Part of a small language model's weights.
Size: 14 layers, width 512, 8 heads of 64, MLP 2048 tanh GELU, vocabulary 32768, 61.4M parameters.
Architecture: learned positions, biases, tied embeddings.
Each number is 500 + 25 x the weight over its row's rms, rounded and kept within 0 to 999. Layers, rows and columns count from 0. Numbers have three digits each. The size before them is the row's rms in percent of the matrix's.

# up: layer 5 MLP up, 2048x512, rms 0.0703, rows 728-738, columns 0-127
# down: layer 5 MLP down (transposed), 2048x512, rms 0.0666, rows 728-737, columns 0-127
up728 098:451505516503487481525529449482471551453461505485543518505499452534506495541473534486496524517491525537473518466527477509475528555515460469497460526501498495475490549514486500531516485512507528482461530517560520525547470494482532484481497517489524527506499476505541569497491521469516497516501506492519515540460509461516475510502471495474468494495518508502539486515486480545507504457511
down728 097:462475511491471470518480498496524485488485505498477487561539513515517465494491539476512470522479480504491464550486532473524505523501517501494521540526510558530499468514547490498536483502549464501496554503466489504484536422512502543472494540508502513481486507528472478495498472511518489491511504477518573482519478481511525526466482480528492470475498495498563525463476483491539477498540
up729 092:503492469509491496508575465502452477484475532473491522504508486485505498515517523471477468500521508544518521485548545496483453498471565506520492460543502480496549533497518490489512498518454478533513489516564468511487514488481521540487484477483511502550550506466551476556484486514507444524521500510459512509496516503519486525545491508505522503471479453508518504495497501504510452454476
down729 098:498517476459530510493542530505550497538523473482491503457486501522462512496491490512472505497526489464513499505521492430468513483510452500499521503494480526489505452497475533443500468502505498522457508487465533525510506505520515473468520550509527517473547529501430518488504520530510498440538492484495491472502499482514512495506497517476506517553500512457497510456478534462452511573531
up730 111:468511543533492476511526542490490512468487470476518513499497491496491477478521525527503526541503481485501462491524465501461476502505505489446535492524579470546511461519495548533482455508479479485509498490483482569505479540528506514518508530524479488495510517525456508490490516507464484504446471477508529467502467549528473513521515544488506521459482506467492503532548461489484514500505
down730 109:473465493474551492530527488494549507504539492518482467470487518500489516471513553492515504473484496505493497428511513515508483461530535518491512457549506513511503465528542485521451512485508468483496490477508536526478483507534506477483506499521463540466526496512500478464459477502496498513537464494490509503474501501485503515496468526560527476481496517518467521463502481515509534492500
up731 099:516469522534474504496514483468490521467520498510510490476490459515474523521459516506482471514521470492509531463483491493514531522457476475532483585504509486521483513496486511490483537468499493469516497526517538512456485496508470494489542502522485455524491498546477476533508446474533498512481510529577477556488546505495531470516463491461521518479501499493504493516491495503490502473498
down731 094:508514519490517506513520542501438483519514535491475498464473541523535514489473502491504534501520519518490502516488528509497510495498508534495508502491484524477473500494520436468464484499485491518486497528489476484518558510509501491507461468514511513533520477436505471526485523492527516491505475533454494524545499549517492534561509474515473559465524475504489506496496480486505510502490
up732 095:514529523508487546542504510520510514510521470505512485502530481558523489480486497488480530441471517488485485513438487479479501510498472501505498550532500487487509524489466488514498566466513500490504536437525447454487541500497485489491503471496487517438498452518528538488473499475540489513514489507516482498491470515492523487541468523491511486524510491526487493482479528496511508539455
down732 099:527497519452511522552474539482544497505539535527463483480505533508499512522501512500488494517535486523485502479538489474474531554409480498495480477517515481482469486482492529542494423550520525477512514503545495520485514489501534497448505488508518470571531488479502539500491474514533500539544533474502505496483478511514508473479505522525493462524536514481474491479504516504553522472523
up733 100:507513503491541473497500511500535534448550522511530484508486470540472540494531491493537487503558487489526483467504495522476500489509520506468489501487486472527465471507490498463518536520524514521460477525506494438529541461525502518520526559485531500525488531506526461514497522505491535490488486536478545521528486493496466477474477451501405493455549492547470514488492520456518547493537
down733 103:476456475503526487474482485502514502487484484504491470449494558482512484490473527526510515496480492506448485471482497466530509500528538501483508467525548476523521477488484502460529512507531522510481462489492491553506472493522482509495478504500518536463451457496510509492467507494527460466481495507489517553483515497489510480498431504468508461492541495492495500492477500525473494478442
up734 111:518518513540529493522471549527505508521534492483489532536507461459475498524481486509522474509526525480516492450486481487528537531452505495513461497512531436499496474456485466532479487497510513487512491494457478496495490490539509491551505471530475534507477538509582522499487514558507520441496462519486503540496494485517547481471500490509469531487495461525451529504485510544530522506508
down734 122:517461525516498497533492507464517493471488534510494485488524490463514504495456485526487500495490514509550510513489487510490530461443520545486502516501503488518488482501467461524488483475498538483489475419488489491533478478488499513507512528529495484494493452529528522473472543518459509492472511488480479508507501531544486542467467548502451504479513476528472480503433496514516537443519
up735 101:512479466493509516464487507484556494474523477526530439477529496494492464496486497493515527498550455500535497485519526471492523497497503499524518563486483507516514523487509482506477459505474495485478501535499532489450505482499461522493540464512497429548496475540493510482516482508527460491531512487493517531502486508559479462510528494527541491474487483532480508471507490495461470490519
down735 100:473521514496493512507510502480448454499470521489551513499496505502480523510506508526559517495518497461490470517511483480502479540509494495498462499491501508499486468511486524504511494465472544499516476468487499517531509514520493496507507507498504477498474476507479477498475500457503515521497509499500519477456485485473447527520518501524502527496512517503421498532469502502458529503515
up736 098:577495556515535485444473508549470462470468496511493505540490541541488541476446519522462536527510528498509520518488543546535523505546495488521521496496501461451478489497498481490520485519524556522510494511503449520514490508461509501472511490480500462475510501513518551476467497512511522494534516475546465489530509585540517478533456487507491520460481477491512510528497513507494491511482
down736 100:511492496536524493531450461478494532522470495528469492508485568521502526552467499449447526507531488494476546478477519536510493491531492498507514505488496463497493489495504503493476508537465455496489514491509512511534453510513510512459538531480516468535516500486526484513518456510507488505504465528478486512512504480509490514453497480533487457488503496462462482477454526520535526539530
up737 101:547494503459479497492516519525511506515494542483491465517451479476484564560484497544467535501501493502508469502494487490520498515519457484507458469474520494512501547548484507487483487497548528499527508466469529496500483482476523520503506519491492475518470478578534525526484484492511543465529453491526529480509527559489493501516502520497510418483480534510523534481462493517466455480504
down737 099:519468504483518498505506496522445500522477513518488466506518457515478458459531528512498508485480519483490520468492518493431483513487502506511526485501494510533499540524529472480524516503521511475532490479507524457500538471463534510483519457529523468499467508532506513506477525507512527480493516504510481515503514464500467555552508491485497488477500494489484447470489526507519523540489
up738 109:490517499478446473493475505517511516458454495560522445448484480509512542441505485473477508553508480523475518493473476486535498466490486470465497490522499515463530484485521508535464513501469489525478493502489486526529465537508523500496511481497524525509479483539483542467454489513495498514535501470493520511521522492492465526554470525480530479476476503508493503514510498466471533513488